config.yaml
n_layer: 12
n_kv_head: 9
vocab_size: 32768
activation: "swiglu"
norm_place: "pre"
norm_eps: 1e-06
rope_base: 215000.0
parallel_block: false
init_std_o: 0.00506
init_std_down: 0.0031
dataset: "wikipedia_en"
Each number is 200 + 30 x the weight over its row's rms, rounded and kept within 0 to 999. Layers, rows and columns count from 0. The size before them is the row's rms in percent of the matrix's.

# layer 8 MLP up, 1536x576, rms 0.177, rows 1303-1351, columns 432-479
100,170,223,217,177,189,235,189,245,191,188,277,193,182,188,233,196,257,177,158,177,186,199,181,172,193,144,168,194,178,240,220,182,230,193,221,194,251,196,219,184,194,216,176,172,208,179,238,167
104,206,130,195,138,219,226,236,180,159,241,219,206,248,216,203,204,162,196,195,210,212,200,178,164,193,219,236,229,193,132,255,245,198,127,247,218,188,187,192,230,253,232,130,257,242,219,210,245
094,186,184,170,185,191,232,199,252,254,149,199,185,229,204,279,196,205,203,188,183,220,189,154,193,205,109,182,191,163,207,242,205,246,219,192,200,184,199,142,143,209,207,199,178,178,223,206,171
100,204,168,245,171,219,245,232,193,245,216,159,187,221,162,189,182,209,200,194,138,202,131,254,224,229,177,166,208,186,204,185,212,222,214,190,225,138,171,234,210,234,201,212,211,188,195,201,231
105,240,215,220,193,254,252,129,188,141,200,215,226,250,230,172,214,180,204,218,197,241,193,199,169,208,166,163,230,126,192,173,170,233,210,249,195,213,190,203,160,247,144,116,231,207,189,198,217
101,186,221,205,239,235,233,234,198,158,244,224,255,226,209,217,190,147,207,217,240,209,153,204,177,202,221,238,203,209,221,203,251,223,251,281,259,213,241,171,175,190,179,197,254,203,189,181,176
102,208,218,192,196,113,178,222,189,206,175,219,164,173,183,209,208,227,216,177,180,194,197,220,195,180,161,182,229,157,238,225,148,207,218,189,223,234,241,177,203,230,199,259,189,247,200,181,258
099,245,243,205,276,191,140,168,174,218,238,195,230,198,268,240,235,187,191,186,229,241,215,158,149,194,250,191,239,195,224,156,219,195,264,162,262,230,231,174,147,201,134,191,155,201,207,203,213
093,202,221,218,146,234,191,132,198,198,166,159,226,255,233,227,222,192,183,159,238,182,240,204,225,143,207,227,198,196,190,202,162,225,154,223,241,229,235,149,233,197,180,218,241,224,245,177,155
102,204,174,181,220,168,237,209,191,206,156,211,145,265,165,215,196,196,182,231,158,236,221,169,195,244,186,191,191,202,203,161,191,199,209,158,191,217,149,234,240,188,150,214,195,187,190,169,184
098,196,192,176,249,157,141,190,184,122,198,281,164,156,168,227,162,215,218,192,192,186,169,155,155,226,202,194,182,147,165,177,190,243,184,191,190,193,216,185,148,241,196,181,213,185,208,264,216
102,237,199,200,209,212,214,215,243,199,145,213,134,224,197,157,179,198,192,224,215,175,237,249,174,265,181,164,178,215,289,224,218,122,218,179,218,153,268,176,188,259,200,235,200,180,178,180,196
100,208,156,167,278,218,144,208,227,187,184,217,241,200,160,151,189,145,232,232,231,220,215,243,229,225,204,148,189,220,232,197,206,178,141,185,225,204,234,235,187,193,173,239,196,197,177,202,163
100,204,229,224,206,255,206,156,188,205,238,258,222,221,146,261,262,179,214,157,139,250,163,210,162,162,189,195,263,198,203,170,221,157,222,204,212,199,209,200,232,232,196,217,198,180,205,210,226
101,234,232,184,198,214,205,187,182,226,165,246,195,170,189,181,155,187,185,222,235,180,185,197,167,197,206,234,170,187,215,152,214,264,203,189,234,210,233,170,161,186,214,176,159,187,168,158,254
096,215,197,198,247,214,230,197,155,249,181,167,146,206,209,191,168,250,189,206,252,201,188,190,111,232,185,218,213,210,177,212,209,220,237,131,233,187,200,250,189,200,166,197,207,189,170,193,211
106,237,229,233,193,196,238,211,198,198,217,189,205,251,201,134,203,198,183,242,231,187,223,159,150,174,199,220,240,167,186,224,209,220,161,199,192,221,194,162,240,217,179,249,198,205,191,158,198
099,238,281,216,122,180,221,197,167,146,187,173,215,144,177,185,206,223,256,173,212,189,228,213,264,208,169,154,196,169,205,171,176,161,234,197,157,180,204,221,193,167,200,236,196,240,238,271,217
094,205,219,186,166,201,180,182,152,194,173,164,194,204,212,211,227,188,209,210,257,232,182,188,245,184,193,179,216,170,196,210,185,150,175,214,221,278,203,191,159,173,227,241,202,193,169,188,181
104,191,225,217,189,238,179,195,191,215,184,201,236,198,163,229,165,236,251,148,278,172,174,193,178,218,165,229,229,231,170,242,241,236,175,136,172,179,144,257,203,164,139,227,219,179,219,177,228
098,233,173,223,264,183,161,225,229,190,203,165,183,171,160,174,216,231,188,245,144,167,217,188,191,225,153,206,220,235,225,173,224,206,234,140,210,142,214,217,216,184,219,170,158,183,215,192,161
099,168,220,185,209,178,187,207,250,192,172,163,187,202,202,230,155,211,224,219,215,232,138,216,298,239,199,187,229,211,220,183,183,217,197,169,155,193,219,245,210,231,203,197,232,198,230,179,223
102,209,212,200,208,182,207,215,149,164,222,223,272,184,145,221,209,201,257,211,172,192,228,203,201,190,161,187,178,186,169,211,179,197,241,237,161,222,217,206,207,188,190,145,163,145,179,190,185
102,161,270,193,246,211,155,175,198,243,216,219,188,202,172,211,145,153,206,249,191,214,170,161,119,234,159,224,208,195,207,188,187,178,201,207,194,253,205,214,197,204,197,196,165,180,274,173,195
097,153,167,213,188,179,226,187,231,239,201,208,215,135,222,217,184,209,189,216,213,177,196,171,169,191,240,171,205,170,213,190,219,122,213,210,240,217,152,188,246,184,187,257,232,170,228,207,179
100,171,187,198,259,245,220,174,150,210,201,196,245,236,166,221,168,235,154,192,192,203,155,188,253,169,174,234,232,164,208,214,240,222,195,160,199,220,187,187,181,228,200,199,198,170,188,189,227
100,168,163,152,194,259,172,151,145,181,177,199,277,221,218,198,205,218,198,205,157,173,193,173,217,271,227,194,261,163,204,225,202,211,260,227,202,201,257,235,187,178,263,204,251,220,203,208,212
102,229,191,210,228,183,188,189,169,143,176,204,211,223,231,219,205,220,235,214,223,222,182,190,228,188,156,177,186,205,195,173,234,249,208,158,210,204,237,239,261,208,182,191,148,176,163,227,188
099,190,245,220,159,156,209,230,233,208,200,228,152,182,149,172,176,187,180,237,149,238,224,174,149,125,144,245,274,209,168,217,238,196,243,153,178,205,237,190,222,169,238,203,234,173,199,175,212
098,208,168,175,194,197,193,217,248,233,194,183,217,168,222,198,268,156,219,201,206,210,184,205,211,176,204,204,198,192,187,193,172,105,169,178,261,132,182,194,217,241,202,216,148,188,205,230,134
102,190,219,236,196,198,209,158,206,220,197,154,167,207,239,196,192,225,175,188,165,231,190,194,218,183,249,168,221,202,198,175,189,232,224,192,178,187,195,191,201,199,163,190,217,207,225,192,185
101,231,159,244,176,161,220,214,156,287,210,226,147,199,211,221,209,218,218,245,230,295,230,154,186,173,196,189,201,150,202,184,152,170,170,165,236,234,257,196,190,171,230,211,180,221,165,178,184
100,237,219,298,242,205,226,202,175,187,200,195,255,237,206,177,194,151,217,205,222,161,171,142,200,254,252,210,186,225,201,204,228,179,206,173,227,191,186,214,211,225,135,272,194,235,152,166,259
098,262,207,243,233,193,224,187,125,187,147,211,176,128,261,222,221,197,206,192,173,269,165,183,212,204,209,212,241,195,189,130,213,257,199,204,239,216,195,210,245,157,226,209,245,192,242,184,245
096,158,169,195,167,155,191,236,184,152,207,154,164,181,197,202,238,159,161,216,209,212,147,182,232,192,162,235,205,214,182,161,166,222,187,234,175,198,215,182,212,244,196,198,157,215,183,226,182
106,191,166,244,131,206,216,154,216,245,215,170,225,248,161,212,170,214,196,184,235,228,192,202,223,161,187,227,235,242,188,203,246,194,260,181,191,107,231,218,206,231,233,224,223,170,246,203,218
096,209,127,191,200,180,176,244,185,217,174,220,208,236,197,228,187,232,201,169,213,170,166,223,182,145,220,179,219,195,209,181,198,183,207,252,191,216,186,180,161,185,192,210,143,164,171,221,187
098,236,176,201,235,194,210,249,229,199,183,211,211,183,161,257,201,208,208,162,207,177,193,190,211,215,229,220,220,226,201,180,215,143,179,185,190,221,159,205,197,181,127,233,183,193,242,212,200
099,152,179,200,196,151,219,234,193,160,185,197,245,187,248,189,207,189,167,263,83,239,228,215,164,215,203,233,215,120,204,204,201,209,210,181,205,251,229,201,163,189,227,172,198,173,174,214,206
100,218,225,197,221,168,202,256,180,255,169,209,160,174,186,191,159,185,204,178,218,195,148,154,186,199,162,211,253,204,201,176,222,212,228,240,217,203,183,206,216,189,198,170,198,211,219,205,202
099,195,214,146,212,163,149,189,206,163,214,157,224,207,120,230,173,222,215,162,220,211,201,229,178,189,221,206,210,245,188,174,212,202,236,212,204,277,157,176,235,150,194,211,163,225,157,212,202
094,231,183,185,163,161,238,200,189,195,203,186,167,247,156,212,212,203,176,223,172,245,188,195,225,194,217,273,234,253,194,183,165,207,245,215,202,151,237,166,197,208,196,273,230,186,104,185,233
099,184,168,250,184,187,256,227,180,127,220,194,183,206,152,204,206,219,200,191,200,190,212,188,234,221,219,199,240,233,263,162,261,171,172,180,193,201,220,179,172,199,265,228,143,226,181,173,191
099,210,257,175,156,182,228,146,222,248,203,151,233,203,225,153,176,215,203,172,188,226,182,209,204,210,177,199,250,246,243,201,251,150,193,143,276,158,210,203,212,201,148,187,232,221,213,207,199
100,183,224,218,248,226,190,161,245,222,206,180,181,189,215,194,239,211,184,155,210,208,215,235,170,194,144,167,201,226,194,244,221,191,173,162,156,213,218,220,221,182,206,221,132,183,229,233,214
102,185,231,215,200,211,216,207,168,196,208,213,185,131,205,184,228,194,233,188,186,200,164,204,189,192,279,168,140,215,187,238,269,236,205,217,230,208,228,172,200,152,185,248,179,212,123,142,262
106,195,219,204,260,198,249,197,225,242,207,241,248,199,181,225,187,173,158,216,182,193,212,185,190,218,215,216,203,233,244,194,170,166,170,143,247,186,192,201,203,200,199,187,184,166,223,250,176
102,202,232,198,184,215,202,231,180,155,177,221,223,196,204,203,134,176,217,193,163,205,161,196,167,229,151,243,260,196,153,187,210,177,196,208,214,184,248,193,187,241,201,158,191,153,199,216,165
098,174,199,202,208,210,219,183,237,227,196,204,158,211,181,178,156,152,223,140,179,151,184,209,211,201,209,216,217,137,199,206,211,206,191,212,220,201,199,181,204,219,179,222,247,165,147,211,114
# layer 8 MLP down (transposed), 1536x576, rms 0.231, rows 1303-1350, columns 432-479
100,160,185,161,142,145,212,248,225,199,169,228,170,152,207,194,257,252,231,192,167,225,200,187,209,180,145,170,164,223,167,194,194,205,161,209,190,212,194,162,214,202,240,183,234,218,204,168,220
102,188,202,240,229,210,218,198,199,168,180,239,267,174,183,241,193,265,217,236,203,198,208,230,204,226,248,211,213,253,215,191,254,211,148,202,214,236,169,212,185,184,201,172,245,196,237,202,217
091,225,221,248,211,249,176,184,211,239,239,210,205,203,175,197,156,205,181,167,175,209,222,162,199,216,185,221,178,118,140,189,138,223,240,199,233,186,160,190,215,208,234,188,187,231,237,220,222
100,210,212,214,234,222,163,272,247,202,220,152,166,212,173,210,212,176,181,182,200,212,213,232,163,151,224,214,208,230,309,199,188,156,149,193,207,170,141,193,139,216,176,208,216,168,198,164,235
103,161,169,203,169,182,237,188,225,203,193,202,229,126,255,177,184,217,162,202,269,234,196,173,181,239,166,198,149,170,147,167,229,234,196,238,227,175,216,185,171,249,177,220,206,195,178,201,201
101,161,165,147,160,236,154,179,172,233,168,141,206,188,230,190,191,215,261,181,172,177,176,215,247,200,165,216,205,203,193,157,180,183,191,156,224,245,147,230,217,190,197,179,164,161,176,266,177
103,231,230,243,216,200,195,210,239,141,249,189,205,194,206,161,180,196,151,167,216,167,209,220,167,193,234,250,207,177,176,161,178,209,213,226,173,162,242,219,204,196,176,238,192,171,235,165,199
105,193,204,240,205,186,188,236,195,241,196,189,188,200,165,195,241,186,246,219,206,180,189,195,182,154,155,198,216,231,232,185,233,240,217,184,206,200,168,192,193,193,169,190,178,231,239,203,205
094,186,180,206,122,216,221,242,239,218,191,223,253,200,242,210,263,184,219,195,216,206,205,173,186,193,198,203,179,240,232,202,201,161,216,226,223,184,184,152,234,248,209,186,264,161,200,228,208
099,168,167,203,230,210,207,215,181,183,220,163,261,178,236,148,171,126,192,266,131,163,191,166,159,149,191,249,222,230,229,168,241,163,227,187,253,205,200,198,265,134,222,202,157,206,221,245,197
097,207,187,183,232,145,174,190,238,221,171,210,164,220,223,169,188,220,164,226,252,257,233,254,234,200,200,178,158,207,243,195,209,214,232,189,222,159,199,214,221,189,219,236,197,156,214,188,182
099,204,203,188,187,191,215,240,168,169,220,211,199,171,158,193,193,204,213,212,240,197,196,207,233,174,241,191,243,192,206,165,225,215,218,169,224,210,176,172,167,172,233,192,197,185,208,204,164
099,184,204,218,182,182,218,150,262,215,240,206,127,225,234,226,213,150,165,176,224,210,210,180,240,156,179,227,175,275,181,214,186,208,204,199,217,198,156,201,257,206,219,203,166,196,240,193,223
094,180,209,206,150,180,186,204,246,197,227,196,215,207,236,156,197,248,195,203,167,180,228,208,216,186,218,170,234,177,225,176,209,246,205,174,217,260,173,220,219,259,184,206,215,201,240,201,196
098,211,185,198,168,209,187,206,275,197,210,234,187,210,214,265,206,217,208,188,224,210,270,195,169,215,236,222,205,168,244,223,155,192,255,223,186,201,216,249,170,165,201,180,137,155,203,218,201
100,257,170,178,186,193,213,198,161,194,241,169,226,208,156,164,194,190,220,215,137,183,235,228,209,188,166,209,209,189,195,210,207,152,173,206,214,165,171,234,258,188,214,173,208,178,195,211,205
106,177,189,252,215,191,250,186,191,264,221,165,158,204,265,228,283,243,165,248,266,165,165,205,202,201,219,193,262,183,199,213,229,200,165,194,258,199,139,199,241,171,238,189,218,248,158,175,180
099,261,159,209,190,144,231,213,215,206,223,214,238,217,211,199,184,245,251,228,229,179,221,208,197,164,199,217,234,230,207,192,205,263,197,226,223,152,150,187,240,263,218,170,147,195,184,193,186
098,212,207,202,205,190,189,188,249,167,172,182,229,148,200,235,187,216,232,237,185,220,210,218,222,250,169,205,164,190,195,146,181,194,210,198,205,157,181,240,234,212,224,214,233,246,172,241,202
099,182,196,216,208,209,210,187,251,214,208,191,203,197,236,226,190,188,207,222,220,192,198,189,256,249,201,213,194,200,186,159,204,236,192,217,197,213,196,188,241,170,180,136,189,214,210,250,168
101,174,149,219,194,160,225,190,182,237,212,211,225,216,202,206,194,209,203,157,201,187,188,220,195,176,199,201,222,177,219,221,154,197,153,161,152,233,187,230,220,244,177,229,186,160,213,191,193
098,219,219,200,175,190,184,216,174,203,208,177,232,157,222,245,236,184,152,200,248,178,183,122,122,247,218,152,205,210,199,236,257,180,179,155,188,165,190,187,193,169,185,221,259,230,176,195,207
103,207,198,272,168,189,135,173,214,157,221,155,185,222,224,260,228,174,244,160,161,180,183,210,192,199,269,174,221,178,204,177,195,172,211,168,246,211,190,141,209,193,166,160,181,230,218,205,245
100,218,207,117,226,171,174,205,207,196,191,220,161,178,222,229,212,170,182,186,209,237,224,174,253,167,189,263,201,198,239,210,145,212,164,220,196,187,284,228,205,227,178,222,240,176,198,115,240
095,177,176,170,188,142,168,230,164,223,200,228,173,243,205,253,170,208,134,176,248,176,270,181,147,227,196,221,209,176,235,213,192,202,178,209,220,188,248,238,184,195,213,203,227,196,201,186,193
097,172,211,219,195,206,168,193,244,198,218,196,206,216,233,211,192,199,227,167,209,231,209,154,215,137,257,227,199,180,200,207,191,210,203,200,210,206,260,241,201,220,202,192,191,208,164,193,213
097,181,240,198,230,171,223,175,242,188,197,207,197,221,192,181,227,233,197,203,196,241,220,192,223,115,222,182,247,232,199,200,206,159,175,206,212,214,163,174,226,176,182,208,161,185,207,223,212
100,233,166,187,182,166,188,219,205,215,277,184,249,172,167,170,203,188,177,194,175,191,128,177,236,217,216,247,194,212,190,220,238,219,206,202,155,229,186,210,213,171,196,177,198,223,193,177,225
101,175,232,214,212,295,189,210,110,212,136,231,181,208,153,217,175,212,233,173,191,191,264,200,184,196,172,186,278,157,172,188,225,189,200,206,173,160,196,175,247,157,203,185,207,197,277,161,248
097,176,246,196,231,197,201,196,187,223,192,173,171,177,229,178,172,232,199,190,162,214,224,247,230,117,146,174,167,217,148,183,194,207,218,210,158,221,192,228,205,166,231,161,219,166,197,201,226
101,187,176,192,202,230,205,224,228,209,201,209,233,225,183,179,208,145,226,191,193,180,164,168,206,212,171,171,185,218,265,211,237,180,168,189,157,205,261,201,208,207,201,164,175,180,179,232,213
101,236,194,190,171,221,174,173,186,207,229,189,222,175,236,205,191,241,207,207,209,219,232,176,264,201,208,188,181,183,202,173,258,217,201,233,192,140,215,142,204,188,182,187,239,191,217,196,174
100,227,193,193,212,221,192,171,231,244,181,190,217,175,206,178,181,208,249,206,193,217,274,257,214,195,212,181,135,185,206,232,175,213,178,211,184,175,220,198,241,192,227,215,217,212,221,252,175
100,225,249,219,216,209,150,236,180,213,175,190,201,234,199,242,171,192,203,246,184,197,212,161,195,166,156,252,198,213,142,145,202,169,233,220,194,208,196,227,205,206,172,180,234,219,237,228,152
100,215,189,202,136,200,212,177,164,226,181,208,196,186,230,200,219,180,212,194,211,153,214,164,264,162,234,251,212,180,224,180,202,194,151,217,210,133,193,199,222,123,193,149,177,185,203,143,238
100,158,156,161,176,192,164,210,207,188,277,171,236,214,215,226,211,189,174,204,202,251,237,232,189,183,246,270,191,194,203,213,188,224,216,217,222,174,203,187,187,211,214,237,208,174,222,183,185
097,164,181,179,216,207,178,239,187,195,129,202,191,217,219,245,198,180,187,201,178,200,208,220,159,202,165,180,226,222,227,175,177,146,210,215,225,204,294,164,215,218,197,202,237,188,227,230,216
097,193,177,233,156,194,212,221,193,184,223,166,185,140,197,154,207,231,189,219,193,253,200,162,152,206,204,173,269,227,207,182,215,180,218,168,213,185,215,229,178,231,174,217,193,205,192,212,244
104,146,240,186,188,173,227,189,203,137,170,239,187,233,233,161,185,231,216,216,192,230,184,230,170,213,202,174,192,156,277,232,175,194,214,203,211,205,194,211,214,187,203,235,213,188,165,180,202
096,176,189,110,231,177,210,203,166,180,212,184,198,177,190,173,218,264,199,138,211,219,193,124,220,203,226,168,209,179,232,131,165,192,219,231,185,156,218,227,155,165,257,210,223,182,229,172,219
100,198,186,181,263,162,207,219,242,151,205,138,197,179,183,225,173,158,232,173,203,247,208,215,227,189,203,186,187,234,250,247,195,191,194,185,203,282,223,216,211,211,199,182,175,271,177,218,243
099,199,198,181,230,169,182,183,226,234,234,175,177,190,203,140,210,192,248,201,212,197,257,187,226,177,181,191,228,211,199,195,249,216,213,232,229,248,216,189,222,154,228,202,167,176,232,204,210
100,196,175,207,179,282,184,187,163,175,165,182,205,227,253,206,203,234,246,172,236,186,201,253,190,195,155,189,181,187,225,214,169,167,298,197,213,149,196,210,210,210,210,202,159,241,125,184,214
101,155,184,212,225,173,216,171,156,199,227,183,173,190,202,228,190,186,166,156,257,142,190,241,179,205,217,185,175,192,226,232,191,222,237,210,206,212,226,241,163,244,226,205,229,188,156,159,187
100,188,209,187,237,217,184,160,161,151,189,185,219,181,230,203,202,241,186,210,182,153,215,190,248,175,175,173,163,206,173,213,164,213,212,189,261,255,165,196,189,219,223,160,179,208,201,135,184
096,199,176,237,203,179,160,184,185,168,159,250,179,192,247,182,232,201,207,193,236,209,141,154,193,164,198,152,154,211,172,205,192,232,225,196,192,233,204,229,201,138,239,181,193,187,146,234,259
103,168,183,215,248,234,202,206,179,210,196,233,151,213,233,222,170,228,221,190,174,188,192,182,210,178,201,172,197,191,196,221,200,240,178,215,225,129,197,206,170,207,214,224,182,163,184,170,252
100,226,268,189,223,122,214,233,191,219,203,212,213,180,171,186,181,121,143,230,186,223,180,216,220,215,218,191,299,208,182,225,165,240,201,172,227,165,200,159,212,231,234,212,231,152,224,196,182
# layer 8 MLP gate, 1536x576, rms 0.164, rows 1304-1351, columns 432-479
101,198,219,169,230,205,238,229,196,248,166,193,186,206,199,183,202,133,248,217,208,268,171,179,223,137,192,218,155,214,192,202,174,165,251,175,191,241,256,229,204,249,188,262,134,209,203,219,142
094,194,214,222,206,223,169,251,155,166,195,137,204,182,204,165,199,196,196,160,196,181,229,197,225,193,212,241,194,212,194,177,168,188,232,178,207,167,206,213,184,224,179,168,184,177,184,158,178
104,155,200,193,194,228,226,203,202,138,209,205,203,212,199,151,168,187,231,238,148,214,195,219,182,194,198,143,230,167,204,190,189,187,203,201,251,215,184,183,240,172,162,217,220,175,196,214,212
105,211,173,112,239,200,199,215,229,193,220,214,219,163,250,200,235,201,221,172,195,235,191,183,152,175,232,197,207,212,219,201,219,253,183,190,217,206,185,180,161,200,179,209,166,239,143,225,205
103,189,214,184,194,198,226,189,218,221,216,168,200,212,244,166,195,265,207,216,224,200,222,171,242,210,167,241,235,218,216,230,220,241,207,211,184,209,246,225,201,226,167,173,168,209,217,251,216
104,174,221,182,211,221,198,138,182,211,162,234,210,195,204,215,211,209,169,223,158,181,189,166,214,232,207,209,260,161,224,183,249,187,191,210,235,190,183,202,186,200,162,208,194,184,191,187,215
106,193,236,165,154,217,188,117,193,229,174,199,143,174,195,196,230,186,130,186,157,174,212,222,263,211,173,236,188,189,192,251,198,142,165,227,207,157,206,244,199,202,203,237,217,218,171,133,199
092,227,174,208,158,198,174,194,275,172,166,265,198,225,217,196,184,230,225,233,226,210,259,165,243,226,170,232,189,203,172,201,199,190,155,200,215,199,231,241,199,194,173,209,191,203,244,225,236
094,255,177,182,173,177,258,183,173,173,171,188,114,212,172,202,220,220,188,209,161,208,164,194,218,237,184,181,187,222,183,177,182,204,223,179,184,154,180,222,226,207,226,225,207,196,163,183,216
097,185,223,216,130,194,161,190,231,149,245,189,229,212,175,198,190,201,191,152,235,194,208,189,234,238,213,190,191,182,182,239,191,179,206,176,209,176,233,172,104,200,211,206,202,122,246,250,178
101,222,171,228,201,203,191,202,157,196,186,193,177,169,201,188,164,171,208,131,179,230,216,182,230,215,203,197,168,142,229,203,222,176,179,228,252,202,202,232,173,225,228,177,201,211,110,203,225
099,251,214,211,208,224,182,226,235,165,208,183,219,149,195,209,204,200,206,256,230,191,233,205,199,208,225,235,190,211,160,201,242,120,195,266,154,221,228,178,215,216,170,245,210,239,186,190,206
096,244,221,201,240,230,208,191,206,216,204,174,194,163,177,235,142,196,227,175,219,164,146,207,198,185,175,224,154,238,214,187,235,206,207,204,263,199,220,219,216,206,247,183,222,230,193,173,245
103,248,164,193,177,241,222,180,170,207,221,172,141,154,239,203,269,177,227,202,178,174,214,177,184,197,234,248,173,207,207,188,162,206,227,161,148,213,205,204,170,163,233,142,229,206,211,122,203
097,217,208,216,161,168,186,233,163,158,243,226,198,155,187,179,231,208,225,234,159,178,179,211,196,210,149,264,239,227,208,193,184,203,161,179,207,150,209,186,184,206,176,230,223,237,230,165,154
103,119,148,158,202,185,148,179,232,210,217,195,251,172,174,214,153,167,270,211,146,168,208,188,232,169,198,198,259,169,202,168,190,249,198,178,185,180,179,235,183,188,184,150,195,214,222,212,163
098,161,201,184,205,176,164,204,197,194,199,183,227,224,177,208,208,196,225,214,177,249,169,166,185,226,198,198,276,193,217,180,161,168,200,242,196,172,209,173,180,233,173,252,249,109,177,199,158
093,202,189,237,157,230,192,249,210,213,162,215,213,205,112,196,119,206,207,207,163,195,183,270,200,202,182,218,226,153,208,248,211,231,242,244,166,176,194,216,155,219,190,177,158,194,210,170,226
112,237,159,192,154,199,193,212,170,228,168,208,198,203,192,206,230,168,191,170,191,217,208,223,247,183,181,249,267,181,221,153,137,197,226,163,198,201,216,225,213,212,201,224,198,165,174,159,214
101,240,203,221,215,226,230,180,209,212,185,201,187,139,224,238,246,216,209,188,206,176,179,197,170,210,234,242,218,223,165,194,214,188,219,222,198,243,238,218,217,175,243,209,249,239,191,187,149
099,206,208,191,199,144,156,197,145,210,224,186,215,269,192,212,169,217,176,203,227,229,193,190,157,136,189,156,206,178,221,197,203,178,184,163,222,191,201,262,181,248,182,244,194,227,184,190,206
105,185,131,184,214,211,192,206,180,189,209,202,207,225,219,193,125,176,199,162,228,178,145,207,198,189,230,233,159,225,187,224,213,172,220,212,196,229,196,221,228,168,224,175,211,208,164,128,216
105,193,163,223,206,209,228,185,235,225,188,194,170,226,195,215,174,177,210,216,145,164,208,239,216,178,226,214,153,161,255,181,243,214,136,179,269,153,191,198,209,181,220,175,226,215,169,229,192
098,254,206,218,187,171,262,224,263,165,188,207,212,246,174,196,206,208,198,236,195,179,202,208,163,187,145,219,235,171,181,189,220,222,158,211,196,166,203,167,213,152,265,129,164,217,178,268,187
101,169,214,249,223,218,126,249,198,124,216,255,198,184,216,194,213,164,171,218,157,220,176,191,199,183,226,187,161,180,194,188,192,159,171,168,190,148,198,215,216,217,230,151,192,216,169,172,208
098,224,213,193,189,157,173,233,180,154,195,211,184,195,232,239,216,209,212,234,192,177,250,180,224,131,240,215,199,190,129,190,180,274,183,209,192,213,201,186,189,241,188,176,213,212,235,145,207
098,203,189,215,251,242,242,239,198,170,194,210,232,264,226,165,164,239,155,224,235,232,203,217,185,191,196,225,167,212,229,243,240,217,155,205,143,210,227,198,224,203,191,218,216,217,169,207,262
099,219,216,203,213,157,140,183,216,250,226,164,218,196,191,226,173,156,230,219,244,199,219,158,163,201,235,177,244,221,239,189,190,205,248,173,188,220,177,207,241,208,234,210,217,213,200,134,232
098,212,156,199,136,269,221,195,186,169,169,190,187,181,184,194,229,170,210,174,191,242,227,196,223,182,197,221,257,167,142,195,215,183,212,229,237,178,242,189,280,214,172,190,203,217,189,249,179
097,228,179,173,240,223,215,174,263,176,205,216,141,170,219,217,169,203,153,229,182,190,184,212,221,180,137,222,145,175,208,232,232,221,236,191,299,219,220,220,179,212,192,237,223,199,176,205,166
101,173,213,198,200,221,208,191,173,186,229,242,203,194,187,215,231,183,124,187,240,163,271,181,219,186,176,190,265,226,178,232,236,160,219,218,191,197,209,237,212,223,195,194,173,182,192,223,163
100,232,209,264,201,212,261,165,139,222,154,174,209,198,243,178,158,160,211,196,247,195,210,234,224,233,189,208,181,181,205,217,208,212,176,239,170,169,223,170,219,219,167,151,175,243,203,132,246
101,164,220,170,185,181,205,183,242,222,209,216,210,234,260,213,160,185,219,190,173,195,195,192,243,172,203,209,214,198,186,140,137,223,226,134,196,221,200,212,146,231,243,215,185,239,237,258,231
104,250,161,221,222,160,216,207,179,212,224,201,214,235,203,201,218,185,196,191,197,243,181,199,272,238,149,220,178,209,207,204,210,272,187,240,242,215,207,114,156,223,177,218,192,185,157,187,208
102,192,150,183,226,193,165,248,257,168,148,227,205,182,207,209,181,232,237,252,195,160,194,191,172,233,202,184,163,130,208,171,223,257,185,235,210,222,177,199,169,168,157,162,194,194,172,212,202
103,166,214,160,190,209,158,187,177,194,208,146,185,235,174,208,191,159,199,184,190,197,230,236,238,134,202,120,148,217,219,201,190,191,189,209,213,202,250,178,192,185,228,189,211,170,190,203,159
102,182,167,201,139,206,215,215,158,185,138,233,205,156,197,230,208,168,190,224,211,166,189,179,173,271,177,216,238,217,142,213,200,194,218,151,184,173,159,215,189,243,189,174,201,162,157,176,160
101,198,195,237,170,160,179,224,214,208,162,176,198,202,193,163,219,226,226,167,205,211,168,159,209,154,196,206,275,294,240,147,182,225,196,178,194,136,181,205,197,162,200,232,209,183,188,157,139
101,150,203,244,228,236,198,183,193,161,200,225,213,195,201,183,152,213,177,196,228,189,215,234,199,198,225,206,231,211,228,186,237,146,150,152,202,218,196,192,197,198,191,179,247,174,262,241,236
098,221,227,214,197,286,215,270,222,217,200,241,170,206,196,183,198,197,181,230,117,244,204,195,238,192,205,188,214,180,186,189,154,184,259,217,181,191,201,158,182,236,196,193,210,158,153,206,199
102,183,218,229,240,198,211,164,187,236,200,210,200,157,166,201,174,209,175,179,173,231,246,185,193,210,168,205,225,144,198,187,217,167,237,154,154,244,193,155,204,210,199,181,209,206,227,178,223
100,235,192,219,172,209,243,153,265,246,190,202,276,201,212,201,218,183,218,163,196,157,190,120,211,217,168,215,177,196,171,234,195,219,176,225,157,141,178,190,165,176,211,187,228,162,247,150,205
104,198,184,198,189,232,171,180,137,141,255,187,169,143,180,194,200,163,242,196,212,207,185,246,168,203,183,248,189,231,256,136,204,194,169,208,213,188,212,138,184,231,149,181,207,202,185,206,209
093,206,215,266,184,232,204,161,224,151,279,158,210,202,238,169,182,158,205,142,212,192,207,224,237,229,137,229,244,182,197,224,198,167,195,236,232,198,228,188,219,190,239,156,133,316,216,189,167
096,197,153,220,207,242,198,136,182,243,178,219,203,230,251,176,196,237,241,220,188,217,227,114,219,187,170,218,156,188,202,185,203,202,273,230,222,182,260,193,204,153,210,210,162,209,218,190,223
100,227,179,242,268,209,173,194,202,228,269,198,243,226,207,206,152,175,167,258,220,264,189,173,199,174,239,249,174,254,236,213,216,194,248,228,236,204,196,221,183,172,200,244,163,229,224,217,233
098,237,205,246,212,183,203,194,219,232,213,193,197,221,207,226,208,185,243,221,203,225,165,186,205,189,139,278,208,198,239,163,226,228,174,233,210,211,194,250,215,225,226,167,227,179,173,184,223
098,144,214,139,214,211,202,239,201,182,199,173,174,157,204,236,238,231,199,218,215,280,138,180,199,177,152,273,226,213,187,261,197,231,178,230,222,149,253,169,264,209,170,199,199,163,181,223,204